{"head_dim": 32, "vocab_size": 8192, "norm_eps": 1e-06, "parallel_block": true, "warmup_steps": 494, "steps": 4755}
Each number is 128 + 24 x the weight over its row's rms, rounded and kept within 0 to 255. Layers, rows and columns count from 0. Numbers have three digits each. The size before them is the row's rms in percent of the matrix's.

# up: layer 10 MLP up, 256x64, rms 0.103, rows 251-255, columns 0-63
# down: layer 10 MLP down (transposed), 256x64, rms 0.0742, rows 251-255, columns 0-63
up251 143:125104147141150123116168108056120111133105122117164119123093097125123128125138136114149108128118182118131127112080164147137147111102106126160115145139137117076131135116140136089142124103186173
down251 155:117108103125135126130178182126136096135094104098097117134131160135141135123131118126153129140119088132089176134117147110116100114103121141113148120139128177155116127180157122152127072161140080
up252 078:074145140170137098139131106121139139123124146166128130094099078136124126141139164161146149137138117124094179133164166105109091117101147124121092150131149114097136092132131094178150107145121122
down252 071:082148133136113135140132143134106094122144141129124145141134165116136141106131118137106124132118086111122102097133136144142125137203135107148149105111123128203130083183122128118178104119101098
up253 117:112116159126132100130143127092147110150096137168147132083126157122133123109107141149151115107132134126139102144071150135063123192096106160131100113173127141115134113124139099172130121118146150
down253 102:138124116123098081140140096093147114106087159074156111155183085158105143130127117084120156133145133128112156122129090104164105130137131147159157136139111131143119113110150116125184131147128140
up254 116:180136094135180168108137153141101107157151073132110123121082134139105127107100169118160115132137140137141121128108143147068113146104088160114123134124110145154121152088115134143139097129132125
down254 119:138133134105107130149119140127129122115121105150129119118114138105147169136130107114129090104125091116146153101132106152146175102115150082181120129155157110103145158104070122112157116140205129
up255 118:172114113122105113105172102092163104145156123146168107145115140137079099110133140090154113123101120145159103147110105139123098182095128119153097158119136091099138136142129121151158125141166129
down255 110:118111163113136171104113096139116121118109121172125098122165165122169103118154117115136118142150137141121120111191114131131127109132151149145130111109080103147096163102132140081113187099138132